config.yaml
n_layer: 18
d_model: 96
n_head: 4
n_kv_head: 1
head_dim: 32
d_mlp: 256
vocab_size: 32000
activation: "swiglu"
norm: "rmsnorm"
norm_place: "pre"
norm_eps: 1e-06
positions: "rope"
rope_base: 10000.0
rope_fraction: 1.0
qk_norm: true
attn_scale: 0.177
bias: "none"
tie_embeddings: false
parallel_block: false
extras: ["capped logits"]
init: "uniform"
init_std_qkv: 0.0435
init_std_o: 0.0
init_std_up: 0.0435
init_std_down: 0.0
optimizer: "adamw"
lr: 0.00554
lr_mult_qkv: 0.5
lr_mult_up: 0.996
beta1: 0.9
beta2: 0.98
lr_head: 0.0103
warmup_steps: 320
schedule: "cos"
final_lr_fraction: 0.0
batch_tokens: 65536
seq_len: 1024
doc_mask: true
train_tokens: 393800000
steps: 6009
dataset: "wikipedia_en"
Each number is 128 + 24 x the weight over its row's rms, rounded and kept within 0 to 255. Layers, rows and columns count from 0. Numbers have three digits each. The size before them is the row's rms in percent of the matrix's.

# o: layer 8 attention output (transposed), 128x96, rms 0.192, rows 9-31,41-63,73-95,105-127, columns 0-95
# v: layer 8 attention value, 32x96, rms 0.0977, rows 10-31, columns 0-95
# gate: layer 8 MLP gate, 256x96, rms 0.216, rows 0-7, columns 0-95
# up: layer 8 MLP up, 256x96, rms 0.19, rows 0-7, columns 0-95
# down: layer 8 MLP down (transposed), 256x96, rms 0.191, rows 0-7, columns 0-95
o9 079:154107113128106103131101117151128118133103128115105043155134140094110140142130120134125143099181116123142129113140178155116127106163124109140179093136124119128091128095129169127137115141141136125124119118154174149132151118145141155173169161094114147130137175109105094083133167127164122140
o41 107:147109116115101106133106118161152128189117123142160138163130111083134111095137126136167140124164139135144110142146126164153173089122145103146116128186096110112129157125085150134111131106131167167117124109143128135146158149129079145133170157136113112130105107101130107071112152141114141175
o73 090:112122158131192135174123108132112149124119100122124095125157138107159120127155136134098147148123105125171143137173120125102124100151096121076125097172128081118084149103130147133132108146144106136155102126118130156099134133172127180143145136123133129085125121119084078162150123152118116164
o105 117:104137137094124133105165108110086099124100105100132067120145142118130188136132127143097157134147158154111169092102141097107097107128095112115156103112149136144100106108113122154098139131170122110116141121152135136077128146142130154113133091131148163142114114117070149145149165130155115172
v10 102:137129116169159128121167131121102146123150148116140084073171163121064112136152137178131136124158123117131088072127117102130176125137132112134143130148175147125139132149123121115126085113179138140133150129098141144124072146130114137138131095131126121165112110165147141119154113166134116166
o10 091:107095137098104106149179144093110130135108110114137199114138116108181133156146169123147140125100131128083082171107131088113109126158115120113105080172105128152150140121137095098152132138117121109112135109149111096125122127144101118101119139066136122115111093134131174139156132131125128122
o42 127:075145138049085127123122161101094143073119114096129124123140130140124138160114164130129166130109124114111139158123125091116114116124090131107136079117129146138111114131156114125162134149132113169098128117140120097124122124128104078170078126079162126138100095114140113125143110111113152096
o74 092:137100137091078146137161149128140133114124119136165163148149162096169132163116129117147128100121158153095093154109148099107102121135100111119120052176131108159147134089117132113168129108140121116136111143123107075075126118135126129094150104099084140125146101116128127165135118138148130118
o106 100:157096125095121129112154122146131179127140113170136150144143127142189139140169145165146114088143126192149070145133130095134098117161088099120108111171142090109133116116089113128143107099116140124155133146115097110153130096121128146091149092128094169117135119142114149145137113143107129113
v11 096:148158143138145155120128103188120116120111121116148120128104141135135087080076112105151072131158131139119178125116159127119118148164161151125148114116111102143094152129122142139148062147131130121098124152160133112112119097156169102142081134147098124151127127178116140135144143177101131124
o11 082:127137140159117145130114112135132115128107106099107152073158121132112161158152123115124154156144152100101103128106151135157136122152128127148149072117135133154100123078130096126142112147135124119107130075137166174105131149124143189169159116099104111132098121127115127129166133146202098104
o43 095:127151175182118133119090143131127079109131155147088101116173119135095117122135135108173085142125144149083102154092146113112108121081147124142142083111120145174119161113139116120075159129128117130127109153135134133146153179112143115125151153171125151120130157156120110131100098132135136106
o75 095:104178082109113121133100112110113068114121123094147154097139124122096153157110138111149104127129131104093089136113141162168146161143126081163137113126121115138096109109125083110101139132137147156098128093162150148121185134119134133149164108104103089128124106108122165118104161116152103133
o107 116:138136114161127120140083115132132080117123099105133147084124129131117137148084118115126158140133135109100123115124175202141178159114122111145157088127113135126148129106169102104114127144129142120114144100150150123100135106106131121130169114106096140126086076120142118106149161120171075166
v12 105:101124128127140111143124136152085115165129092116122109121151140130147140173168117077130153160107142144110093172118084098139112121142154103162109132103146124129105142123130131174142136139154138140131146145191149168160096155134139135131134125130129061144159162146152115152125065134127107138
o12 086:091122125092159130126119167094106111085134132131108149146149125158171156172107151111136163107098103103143184155123114132116110110135131107101131173127112089176136114138164164132185102098108102141120108132120154090148122109163140087093124139094128155122152136113135103132138152128138118142
o44 103:104130145085120075131185164166122122125127151114177111133128196097126127156136136139080110100156133100114106170162157116137116155150091112136123135114120125117117160121152144136126130146106108119147163163169084098143142134140145111132148090106112103146123107129129141129117160115138179142
o76 103:079134093117176120143122166102123176084128139150099150134129122156152170149095104100135137089113132115171178121151126148103140134139108120087132160120107110161132118135144122125170134097105110159139108118118139065115111098135121072104122133128157163092140120118124151121135125137151137158
o108 111:108126090140185110131108154082144130117105134146096121125124089139134175163101119113126144118157162104179175140147129121111159130133103144116117132167117091132134123124142145130135116086111143145137110097123152090134130087126092070083151142154116155102140080129116153140161144131121097109
v13 107:100110157152120110129138156177172114104161066142147142153113115141132089135138116075142102104142106118134111132132117081072153128120171106150102146136141156128125154126108117101111142125158126146101117104159143164123079135142147130096158132113112128122107141115137117161171159077121150147
o13 083:112118082118148152164115147128123120145116133160179108133135101104183139144091132143114111136095141160148102089122128124084120135121135134136131154129109109124116093097133152142075098129162134180131102139185156069169110150125108094144156111140126134115147101141159147146118143162109141121
o45 102:101095132093162117175154125135160155171188122127120137191110116102130118131144139154099109106130131142137120108129136125126123164131148117155125176121116115115141151134085193094125133119140104123144146152152104113102148121090131118154159145115110134109133117159140083077138078124136124160
o77 110:141127102104121133166096108136131117116100121143171126091125107124110154143070171140114117134125152172139134122137121112135149136119088145081138148086120130150116105140139144132086111146137154166132113151163127118186130161107117094181127104124172146139161081161162150136084111136138137123
o109 110:151116108138111168165109105109122138100110127125170114131132132106136168168065166119138131127110143152145120116145109156120153102096090116082125162129107112106132114110161141131103094135114161151113091134128138109163116155123073133164150077138146155098167118149156156158094148124136125111
v14 103:104142111134140150071113115136124124107070163078128151130114162143099166148144137101107089148117122158128147130158152129117101112124124122108153128159107137117115133148116097109162072103123144122143143123160162123128126116099158149102144132112117138119123118179145085096161056138097142112
o14 092:094154174163099090119115148140151136094129111116096120102125126121138109151140121109156199131135124101118140149114148110080146152129137125122090103122161152186108148146125175094110132139129157144116118136111121164141129131126105139143109123052146121156102140126120142149121145132164105074
o46 084:113144105129105094118105149107126032149122127099133074150137126132160136146129146114111105105118151113138114150132185108115152150143126121119160085094122130173129165152119146129098150110102129147137125126121143100122116110142142137112107149116114102139119130094157177158146164101133158076
o78 103:103148153140074103141106170111154137121126119130106131096122115103130105156119132132163173084143118123148111140113157113104138113136122171116094140120151137187113117144118190130124161165145175135142142135129155179160104162136107130147115122099150134169132129134117140142154165143153118076
o110 116:152144122163127122139074166147163066111135137141119106093131089186145093124132111107151159124162104108142140148114154088096144103125123162148101096115125151131092128139113151104115125160178163140135091119140147151149099145104116081113129132089128127139117118107111134130150127153127117081
v15 104:151109110139114104096086143121144153136153139145161156160108088147100128148101130131156074145106130139135082126128136151143122135129170114148083122168105148125126130084141129124149068148122137121100113142122137097113135110141071119151148112138075130112144138115096070134119097145176110132
o15 084:114122125185125139135152153095148182102107115146115187113137108092153131131111141113135162112088114121130133178091149152127121134164129133127091077117131102179138132113150112163135125136127141120132151153135142137153149125139125132143151132099126162111121179120178190111166121138145107105
o47 109:152118129190137126137135098093173149131157170155097175154098109086119124158129096128119129096150096120126127139109109131156121159146128127123150117130148128166144109137125161135156116120134161108151119086103156136096102113106153131118123175084107137104158164138096150120155139112139127066
o79 102:114125122098099163158160115131144201110133094124127192127118117082126153122087129128128165119129135120130144144112121154130120144184090130116137092097130121123156114133161162134156146144130103127175138134151145134107129171147159146151105139095174151122128138129172158101164115137118117098
o111 104:147123146105154171176212144152126195203130115123132155153100142114132130126099118130182129130130129143128152124107130134110154115134159142149121107094119117126144117117132126142121118146151117142140146147146093146131153150158137110154146139144179119110114160133188133105132132137090123141
v16 094:166128162166110123117164167136118129134152107132109099123138144115095114114087093166157185111107139155132097116138147130164117136125159142115099125139099120138120162141071105065117125103189126094135121118120137109124148124115144118139112139124150118127169155177133155145102156106159157126
o16 086:145136119113129122116152146138183177150124135151163139126141126108111116111110126122165165145135156107088143149157134101116127105161109170146056126115117105126136142117128111118128151103117132115126113113130103096178104116129104111074129107118139149144139060156099168106087123161142142094
o48 092:148122141117111184087090101105113142105117106102088152134143119122069121104123139155163116141118155104122134131127094134144147071094124138142129049148141146128128112126100123096113115126132092118100076113156131132113164122124113131162105131119145127147113131112124090137116123128167088082
o80 105:127128120102120137129178104149158173156099144148199154156142138127149144126120150116166140149118156115096122149125115114108131071147125129144103103133141111079168148127122115149145132101096118113117119152131075115114118131125114086093148097157113156147096083118141154127084103158102126129
o112 105:150127147127100142113161118161153160126119127127134146148166111086139141130153123119160169150141117116109127119143113113149125146171108087153098139147100131153150122101153115127130143099122114132114186112107084083162183106117106104069137130101148155142092083136138177116108114125118134095
v17 090:139158136145138127124174162130107141130117142139087132180095071109134084174149134106152127107162066138093106138111136126146169134158102142123153130123141126127107155128083133101107120147118142130143142114070104109132153128142139109113154124120168137103188125144133101155131141140093110102
o17 088:129115115133120108129165107153115107134147118195160125113132082104168105088117124103136100102164124132113109154117101095170120104088146134082127092138136124096124154131092172110115117149101162174123104124111105104119161112133122092106179129169140113126136102123132140101126112096100112138
o49 077:130101119150137135098094084130110149154101150092149104099126134147114093072144113120154105148146106104143176136111148099121138145154142114124120134119143177139102137124087152174102124142114156145118128148115168170114179126130111148172091117154121115166117143088084154146118121152147114139
o81 105:155096132118122120140150100162102133127150146156194122112128129128190137087114109111135133159117180116115113125104105088132124075083144126102127110167114126069161136115120152113147122124130145138132140154133098111111103120151138131077141108153110107168153073125135145102115124141125122160
o113 104:133118154119106128138139129136072151131149112181122140142144155128172127110087089111148144125138162113092134164108107136138148133125130135103066132177129117106122137131136162107136109178126153145137124161097118143164139142140120121055165151127146162159112111139129139157128152124071126140
v18 100:138129125198134122132142112156113126125091129119142096129128100091084151150135124141088111109069156131145089157120106132095135102085140139145174145123152103145104123117151130118080079165114086104157142117141092098116150124162128119132118106107098153135155155117144136127131164145132152157
o18 081:172121126154128141116084095095153166138098151160111096128147141102156110097160103153174127147139109193087146139113165085104079157167096138137142124138100136142136107116124112141128111150137141121121115101127171143149114114114103091135097113111184136118140131118112139094135117155141125113
o50 095:105146155123095141135106114125071166139133138121088151140159111092072140106118105178166110140100145180122104131095121120131148090102158155137116109122138144115092123103106083118089097152154112143116129151133145146116133147100113150185099136131126131135095124132111109141095102130170112124
o82 101:128100145133132156157102123089168171115093128149143139142161139134156098142147103144128128132134121176092160139141169091120095141145083122123147074104113086137178122151137138151142158108114087119111097094125150137122122119138112109131077113139171122101119115103140085090157104124137116126
o114 108:134114109153127188160104121107129167122126159136122142116169123110129099126135093102202124110152127172112117089133182066113141177143075149117177130133107117108124118129137151152112117113101144120091121110111139133172133150114105117115110095158149152121136152131124114117120124116120153123
v19 105:168128156140123112125094161158122128151094144153179135162128107119146132134119097083117163127127142103125120132128121134075110139153156114084121119099136158137138156144108135150114145108141132138188108137095107122131143169176192128109104154116131142092110101091121119142173105132166106136
o19 073:122122113097144131136124151128126104116136111109091138119133122133100156156072125109113097115131109185148100131148114149156127083158137145132139130142135120090129131159127168128156093149094093117154155113141137094134075090146155120074133060169142101119139175114098102124136135126112142116
o51 114:161093131136141119169161139124154108165145125150120104151111160126143138132127101142106121123148162144135138105144157186118140112146162148123117113120135106091160132133092145130157132140101124077167137185105153143122126118132175168086165102164118111122154113118144159108167149125183137108
o83 107:136184131122142101134095108139139076104132114153084119160114109131104108135118175122122104117136109171153112122148119115150102074132135111145110122137095089087132136112175155104161098133125096107116101084136110114157107128099129120149136059144153103118118137123123086138145102145111133156
o115 117:116163132123144115146148135112135092107126114146130142159152119105082153154065133138169071121128104169133113144128128121148106093118107125089097143106103081127140145122152173103133070143117085116147128113142106125152125119125116171156152080154151133097133097138125111100136106128087114123
v20 097:158098133133121124147114112173104160092154166116158146140107130135114117104140088125163147150144167099140123125140181145164139104098084129139116125140153095117110120179146123123071104136158131110152161131188114138151065124105143152141122134139116118110106152137128113163140133097096141138
o20 080:149104135117100104127172133135138207143113095150133125134082140107161127134141150146089153154137149144067115103129170119101132171140111152133103113127160164169133095127109131137089121137110133117155121165110129162119138128131153142108126168102141150155105090168145150099152134146132109120
o52 080:134106125082107141144208106115116196128125088090146145119159122107144152133123140137085128134123121186117132102146145080127136168157108129155150152117146100126120117132146151117100106150125118157135127147135090138110151137120157114132122132114138134114108080112154143113127077113137132070
o84 108:097101105096114091148102137113145219169118089141161133117120129104112142148098167151087146128155116147095135090129156128082143149127128138108142155128155137138134119167096137124121122122112113096152131143099148136154152139137137138134089178117128150124145087138135180110106122140109113106
o116 120:155107147122169109147094132135185151131138101135126080090131116113118138154119138135084138125154159122080133110154133137085136123106140180115135156137092118118137145127161137098135152124144112100152138137132146141203127179103116101169154163140128139120154102145127136117109133129148124183
v21 100:152131097161148102114136125140160133126105105095148137111139106138137099115151171080131138142139178137131127127129128149151106125132127124151127124156098148144106143149134115146156103160104156134177130174078176114130103115128137151102165124131120097131096198138109111072082117092121153118
o21 090:118123123135105116097125131115162141077127142137137150128119114133114126146147140086087200151137138132071135131127104114096127156154102120140134110136145132181123161140130145119081111108087110113147080143104098147155144121117121147125112139067149160169107107120105181138127134139129136084
o53 087:141095140128117133142168107131140104119130167134143173120139120074131085136138134106092122130134093111094123110115125110147139195129134103121139125097126124148120128143130128124137140111101136083144166118114142116113147108115176193079103147150103091120159127123125154154110112091149099063
o85 092:116184161116098145139122145106147135151119118107105152134107139126121153143121107126140158130114145109077113126123115143089136102117084148113109153154184100153121105135098156135132117157113137134141086131128112148148078182144132104142091142061149147153140086170116140126145134169112128102
o117 128:134161136137134158128095102114143077131130130134088107130108143172096118107142119140110150152116151106123132151128128113132115110136110136130117136159161103126113105130082162130100090140119131159116058151103096161143143136146124044130136145081157125158127116136125130106169129156122152179
v22 094:143117117165160125146110111114138121116131092107135109188088102138129154121107119160095156161152110157105138123103155125131114125118159151154103119115138158121092094158157109113138070092132141162149138150149121138109173191137091108114125133145090167140130084123133128139111120119165147104
o22 081:163121138119130159111075120125153066097135153110120136134160166122132124142108130156137140127116123095144121141114102132123129038136115121138109103127095124108115133115143099145203149106123177101123166110129137143128099156150125158122097116148133118116145168128163137162146104095124119146
o54 079:158110136136135140083110123153131065097120132122117151135119140168146146148137115118190137135132115102154093140132087132149167085147143119155116041145140132093134114112103139137119130118087159122090102115128107146096135134143131156099122151126125104165113143097127146159150156091117111122
o86 094:119168149132098146134117120133168101132114127155157107098126180144112110160135132132145131126125123108156121140098146126123135052136098117140145118153095122054152150119147135135201158144117111087097156138091124156094089135138120109142107118107139128137122140089160140112168122122134135145
o118 091:121168146178142126149148135086163060160141150121129146108132169110141113159132129153156119139104136124114129123140144135105138078109105129095143031146110128108141159112120112107164128130132147107121155124147149090068119125148138123129116148142138135114130162110136139112156121120162100114
v23 097:135154107138166140126096136126154119119122097166170116098155123106132099120092139135106143132097136114100155092107132083102105119137110141098145138139158124149082152137146101069140126142142137123164066134142156137174160133131105127110090144127139146117149067107132127167104087103121138134
o23 087:106161115117117149122093137115124080120149138109113140115133136175104169170125107112154118159107156147165133138113149137156151039125082117113115128116127144077116135113143113118152138125125119093128161148144141151145051151118127117101124095123143140139134131127141100147146165086111127152
o55 077:134125163103104137159156168160134107158099107112097115132108161109142156142124113138128109135122162145101158061128149136122150090165125136123111082134115143086130140116139153139160116143115120104106110131131144144152110106148152137119091150158151088130092121097171123127177100103179099100
o87 109:112156111120136157119097111145118103128133128151125110147127168177124134154138137152137138139145157136180123114131117121144144043170112107125136156130102130075164156130157102153163142101114122093117142133134123154155086093123131122120149089140119132119124155111152118119185148136093148179
o119 113:108157075109134120108110113148126059109127156098140123140156119153119146144132100155143136121162155152197139121129134072166116068159112105148143161120120138130133133122110126162098127061136133129143127127154107167138143102106117113126129125128119153143150108108130171124151155132152147152
v24 104:076074136142123110144099148153125123090152084114095101103115149146181095077117126091064157103069140168119134128109124139152160136131103124103121117149128117097141107123112133169130110138105159139141145143130124136137126105117140120160156104110120131104162094157112124131122102154154135127
o24 090:148161148136135102110116115105131110099156138120132108122095148130140161133119132125151122099111155092114153172124126081088096143139150127186141089135150171147128110099103110153162120115099172116121125136137107111143133141135148068117152110117105132146130186096151142135082112165111174108
o56 107:132133137139113097132124161139128094106108158141156108103142152123160110147125135128120129135133115081084133183128151134132122171145166142115107151096141152166117142130114117133105156133095133077161113165133138143166163158161175112105162097139093141159125131119140166130139182158145171133
o88 096:133096134113166090122084115110093144144119157130147152137124149161105133113136132146158105159140150115110156159140118090065110119128118115161157098171121119126132118112044094147130114104113123120079134101149117133119097115139100104120142118111100102136095138100120126097089154154109150107
o120 107:149089143115157085137070124095112074141104147133143114161098121092160155124129133126130095127117158136114141156127108098062114141121130130153163103157094133177144120107090111167139115118142167140096141079144131124117110151136096104161120140120124137102094130134156125137155130113113161134
v25 117:078122158126130089122151107094138110104171084100117096139112165115137128123124114147163113144118144109124075116116107129136128114162125139112137121141137127179116151149132115141120135131130130147159163087137074134096134118129145137137149118094068180095121086093152114122144157101098152163
o25 096:130150119158133107108102141124143076169130147118117114155121117124119105133150143144138090126128149156135132100125130081089102100119119135125113045133112151116137131147116093139060166111143162112138076147139147138126098134141081127117091112167148148144107134123143109171114161153106144127
o57 098:100136113108135117130045136126116131144153140126096109160133095157079146108132133144166122120118159139188153124160130094123157119107138132151122095109136139133104126124100118143122125132132141175117141138124141150134110127126092094201122126140137172155103136109121100107159116137127148196
o89 103:120139142148085096102111142148142084149097147131138171107127134106126074108130159126129123117138121162104111172123131086134111155111114148123100098130128150160152113152120157156041170117135152094132112150113127132162139147117115111094117132177169134173117126155110103115114134132137118149
o121 127:136143151171099106153120121136133073143139132140091172128141101096152118135155143122117092113129109157100086121130139127102102090123082116106130080164135136123178131132126103133093157096092118096131093105123136076132136126141142137091085152139158117104139131105135088159099156127150146132
v26 093:171116166134156126148081111103110111155146101138108150109117153076126076149113111119120112151164137154134143154131116155087147133112119102119131100160136089121105148157145129134140101079108113091124113133131183066142130086141131122136156133140132151132101155115123115128102137160111077151
o26 076:126130131141128130111126169138107085130105110091098159124116099113109095155148151126090121120110134159074161116101110146152118113129147120109127112089107138150133138121126168086113153165084091132135148116139121115142160133126151149172134149109174139129104148152116121133180091089160099183
o58 097:148139154134114116180130127124155152137131146134125122173132089074077086110103138143125103138122127132092152134112124135128130131139129124103158099070155111163107102124107119119107109133099126097168123143157132104180155157152194145124153123126140155096156121110097153111115121160156155111
o90 089:115124127117130135159105173143123056119120120106131142163146106150149121153157140135111126130109116116091105124115142149117113165172145094165129104114105113158153172106142156096126165111129084146105089116113100165119168134166130171148142123079100114120134135130127116131157123101102099171
o122 126:141091113136141135094173149132105083140111144117146143111122152165147147137177070137111128131091145149147109110145174126125117160169133131155099107131148130157167174075138105132105137116168080116131122138128145160100147082122102134127114143108100130125145108121139135084134149116169103126
v27 099:166166102108110145142115187162144129166211107090129097127145163116109150139163115176136124111156154117126141125122096116111145136130133122061162126148087144114108138105130148118113124138097146119128133129147119124084103118153113121133178104106138153108144115114111138124109124091100127136
o27 082:137141076160120106125171139112139101159070141121174162118162144118146159142156144135130103144132117166106093121128153090111100130160126124126114158117112150145134075123135093158086151110100172112119117136139138147115138125116089149100144144160124144120101111113145171158145166155112133167
o59 111:090139109175148133113168134111137133139121129150145130111105148140150141116168134114051148115146078077136106129145124150130146177124143116104083178145141135125155137166107178107099135119157165122131137109089133141102125106117140170125118142113118097115164128172114145131117149156108117122
o91 098:123114082142118114088142104096118102137091151121146169135152109170117123138109155141172116129105135133093113140110163118157122202127161123157102144105145137171123111122143089164098150085075163155146114167128140134102147145133122108129140136148137104145094106137161150139143114132146099127
o123 123:183129108127105119126109104136116122089112140159163140148133089145170128139122133147194104136086148156119103133092134137132111133144168123122091189115110133127099091100157123168147148124051146159179159164103118117124115139146117144139122128139137113148119129106144123152144134141130114115
v28 096:113123099118095127174151131140166097118104177093101155088130114130108136095162072134131147135134104147133129111107150151105160118101120126143151118146148138140083159124128148166134099086158144159094107153097108154134143144120120128124112118099129160095147125093139148162108112149091184111
o28 079:171115134145119099088124120141129102086142171149115114121107125115091131145149095140109086146148144151140130117152133106104088166153105158153161111063116189080151107099120100134118103127122105100144120130121117101093089089074128128133124146144118122119148144123128112141094116112129157143
o60 095:122154123157098096073082124150148063076131142102133112108145113121139098143116083112181101141127114097109132129105168142139102119103137095133146093101110169155083117102150092138106162134108127133131160114131138123142149142101136098134137151105106142093121143142112132154095131101159120128
o92 083:135092192148125090074099149107097124170140157155116093120123140155114134140157138131119095129123131130191075109149102099125135108107150181129134132085160158137160142124150108149132145160123138124154142149127126080136098109105103095109143139161136133125100136170145116133124115137121125141
o124 120:155112202159140130107126107090084040118143125176104083171114133137137143138162091151124088123160159137125101134137128108114114147102135142115084130116134151123139124125114150138108142142100151102148135116123124110145103120081150151120139152136116157118139118143109135166134096109160129118
v29 104:107126106074133165133102121122147143120102129158145103136103127078134107112102159108112119120165140150119102130160171126111098120139114122130159109133123080129189121122141125156086086103122146114076118135127128144138130110139103135138101146095163097098121085131136189079098111103130133123
o29 081:118124148170091073124116131137095124110157132132118133138074154146059106117120131138118116138120139108115107148101130131112129137142125098137127068090184165144123110155091119115128106163091147109143117148110099164113118116095138102177124113092125118134134133152117164111109166144161156117
o61 102:137147114072114120119144128115162077127143114158164090115108147122151168138131151178092127133115127138127134139124120149113132136149133132117116110154128140101140170145121144110117104145115113072172103149109158122153100140143159119121136077163120130138103119134179181141164136127128146058
o93 094:143118149174103105126113114179109142107150120147097116118092156117092116089107126125147137177147125128155149111145117143123150096115122157139107095118178166120114137137093100156142146175114195105145166148109106163119130124116137142112145108161118129125158110139163133106134169174154124141
o125 127:109101130144105064107144147157108119116131138095113083122102151121073137129118129117091102148128116138143118102137137099114111159120118160165151091080166166143140135116128133141173148144124156124116135158108115150077153126099122147105099132122112130118168100134149126071096151146142129174
v30 100:106152171130130165118100149152164141150127129127089170155160135108092163161136101095153110109110128134148108127129107127117116113126143154169159143092116088146132140156104121097140127077150141142178174135140145156115128139090091098105120123138081114140089106162110132120086146128121108146
o30 082:118155153155108119142140152166109154131138112143131045152146174133178098130137087131151169132157110097102133127117200132116135124106158095142115106131123157140107165109143147128191163101129127110129124138125095117158138096157157135111134166124128142132127143121147108108129149134147119141
o62 101:139119126141146072142116131144168141160161122132092100167122103105076111106149152170141109108138122147120125088171114124137118193098137158125127157136121116163139158139132143109137145087152089145125102117160093138120140156104089134148139156126138153114140115156134074129127109109149147169
o94 105:122155136130116116139154106137131121136157130148137081141128135092186119101137124137141135112113131115111098132102191141107149101119131106109100181164160164128115158135086168134173101136099143139135113135132111130149116123162159151068103170096150146120152161115138179148117110120128130099
o126 117:127179123164084149137139148130138131128144147182137089073169136123194125139123147089144151111123121115103119109118192130124136106137166127130128178143126144134103160122150138133165112113135164121096106155117104095140110144162118102104150107143142110145132152117143162125087125133159111148
v31 089:095143124138163129151067101128148119132183160124129121126126096130089127134150165093104164151166123113102167087117127136090121122087119166111125127138104144104117107148096119143136137145151128163135115120148141128094161156088159092097125118107136160109151157122164160081138107116154126140
o31 082:154186111144114152122068084112119081092144119099105126123089153150130163139145135119134112097093126128144129137095136119139117074128138123150151149125126151108134065140102100129158138156146141107099165117135129143098091159123121129154097122129134130139129193141135108158103125110112157157
o63 092:122117112098127123134142153136150100144107124145176127161108124137166118159148163146132122134148139112173146100149103126145108122106156097112141137158091086060178114148127202127098170094136099124112118137119071099131123132117126152115153113116139098122138104123140141094119136113106121092
o95 097:193152163142099147146105115130159121111090085155095109121117147133132116112134132141126095133145130173138135109134152135129119075156145126162133137146102124082158102125149104111178133160119137094103151131107129172106092116163125135159095119129134098131093164110137104105170128132086132152
o127 108:174157089136118120104130135110148066078132114152125115138102144164170174133127121115171101098107137184108127137124155124140096097102172121128128111126115153131098109118103092104140126133125133114128116133099138153028135130142112131129116138132119131147116151117126120141149141110087125149
gate0 096:123171129144075132145105122167146164160104110163079105132100108119164126144157101102115094120147111147115104114140098102123117150125134143140093136156109148136108156139128134113171177111100145160100127124115129113086134162138127103087144147135134121083142140087156125122128098159075094127
up0 099:126133103133142141123127125106155131118082128135122099130103135097133112121083117108123112120138156100079077097099155155125094157118134124123124112137127144145200133140129082114152136100141130101114115180124142135127162149117170066107167125123138175118131162132154173153142163116131110151
down0 100:124096099113098108111110136132126155158093142121090138117049106139157093148094134138131164117131118113135107124131146117179130131143133131161093120118113150127118133132128125106129111133114104149101137151114096105103149079107116156072114138103128056121139158118136157131167134131079105162
gate1 100:141152119093128176162099104124118128126148136144111091157150166139134135107123124080091105161078117107095129099119150116116160139148114151122088136159111145153137104120145114170139138128101129137132125136122160112133142144145120145107172111159096182132163091171130139132161113183095134158
up1 093:112125091139153100163136069139151111137091059162159145146123112078115133153126107106123088159135139136131133120077143122130146158101140120119090129129100086136112132165154133092119121113147124168153140114104138119156144117150111125112102102096094177129132113132119112085154122104094119121
down1 100:134123068123128135162174134150166105105089119113090179105129123129140117075156145119136141099168133138122118166149115148089143111156148155123127085123090126159139087110115153140146143136117149137152142127124097126076149126156130098128139109091127120164119152131111119150121137117085087088
gate2 095:140141117147118136135092137091109138147144142119089117085138136176116146137104110098096156130128144127135130109139078203113137106111162064125135152170128156140145167112121099131084112156131112145143093142104143154155133111140091083150088131157145145143129159129127133121082150135123130126
up2 108:153105119142141110125103113137145117083112121143143109157099096136141149106116183112132137126114115177145146138157066153110101161123145151112148134113088127154169174138133142146100132141138138078119081158139139119145119127115138131123102105095145104143193125136102174098130168144121148102
down2 110:178113110146171102121132105133109146148148119122088088118139149146095138133146156121181134154127124146127112123114136152142146113097139131118174220137162156144121153136122145139092129149113170140105124126118149163104149133118124133140112156144126157194144140117104146097100124157101119096
gate3 090:145135080166131171149145135153149124124160125142145136129115151138123098116126160143144057100133161114126083110147165135152111146138120163143152132105161124152114113082098116110153158164128102123116114111101092142126125132147116092108153133096178124133127091146124108167110125127099097183
up3 099:142123087147144117112168140125126107164093141109113159074127122138112136122121087137129139108130122097137108115143126126203129132139101163074124117117178164092103093086136132144179113141134103121155110138139126094141162168091090153123098097125109106105107136124115111124127114159149137120
down3 100:116118140153128111131130145117084118087130152146119059113108094086107134174102092134143120115143152159172111126140082127116142136140143137164160142128062125118127139117143114107148105097155104118114165133169132096120152143115121092114131142133118168150132132120116137103112068103117082138
gate4 092:107166145115102160140106160138103113131166131110100096100116156147092123123171130171175147165120122143063079118130115108159137165121116142091132118072133120107115139107162141152141124146144137092125121135174143136161137078116114138103115112139116158125144138133113168116111136102123112165
up4 100:104096076157128148131122143143174149133143155138137126104121146083135111141102152152130127120124092122119085143085147112117093107144148139136127119141130131118134110138162134097152141207129117141138193111141109126135135151140198116089125162133170104076143145116135122114154135139158121118
down4 103:150111123126134118071153095138100108120105110091114143137185116129140145108133161118138163126154132109169148123125103141111107171126137117130071147132128134104108119132114152138113117143098138121107116179158135080158114108162103082115126164147111158140147146132133174131127119166110099191
gate5 101:111154111111088174155165139149126144128117153186138139120150097146130121140144125177099119114152089135113130130148094126143115160116077097124123139134113116113114085132099149136183152135148144131086107141120153151149148114116137098096152099123103140130163130154121149114146125119134182195
up5 100:158138128145117109165125159160109145158114137131150093149136097127144172127087088143120136191113112138160156112133141136115139111098107115100131165147140081112118130179143135142089100172150115170108095101130128158093106092126105158172113130137147119153130123099119089091141143147122139131
down5 100:116130152124132132127172151088120081126131105190145130151108082120101120138139135133097138107153186148162127139192130135125116134114083156138143111093135139094145102122148162123117131190163124149124121139114124144140114114130148093077109110162112123112140099108091124124126135079117115128
gate6 102:135134158135113109117140125158141129136134112144143122122129162182118107057126112131133112177142145131125128145149147144137120158120120111130127132129150130150123165119163096207113121098096185196144129108119123090164164127127085137116090121154108147109148113152097149134130143126107147150
up6 110:164089138136150094092128096151144132108096135116126124141145117123152130092140143111156129133160111123177116108122124090126143110148137151104108114141109125101099196155094135148133116106125148148126123136148091142167146125142097152122089107132188176140128099186141087114114132178138135133
down6 107:151093143105146131105127097107150104125112119096123137137135109085126111143165136118155115078177106106127175106087115114154129132157120162145147181107114145138095142137131179150177169132169108137116100130122119146162126143134148139126115105136178140121123130108141103112123115147102112064
gate7 103:133146110137115103169101138161111168134082120088115110143134099111108107132150086182136169123148124113101134176159134138117138135109097123100166200160132140173092156124128161135137105132119106173158131133117108147138149134132131129121181137116086149119132101114093133104124108135134132117
up7 100:080120135139105134096139153116140158098137138104119145129171157150129138125111096112144172118127112117158127129116192134154149119116103157121149123144109065123119108134119119107135127161134141110084144142134130149150146177155117116106132097063120139135113074154127138123140134143127049128
down7 099:118128130123109174115104111128169111110152139133158108123105127114130148113141136114131101122146128152119109139110148157130147099142078170095107150138097135113144106140130094107160172139129203102124203147080131145125119116121128138170105119175120137147127101135123142158118120114128186097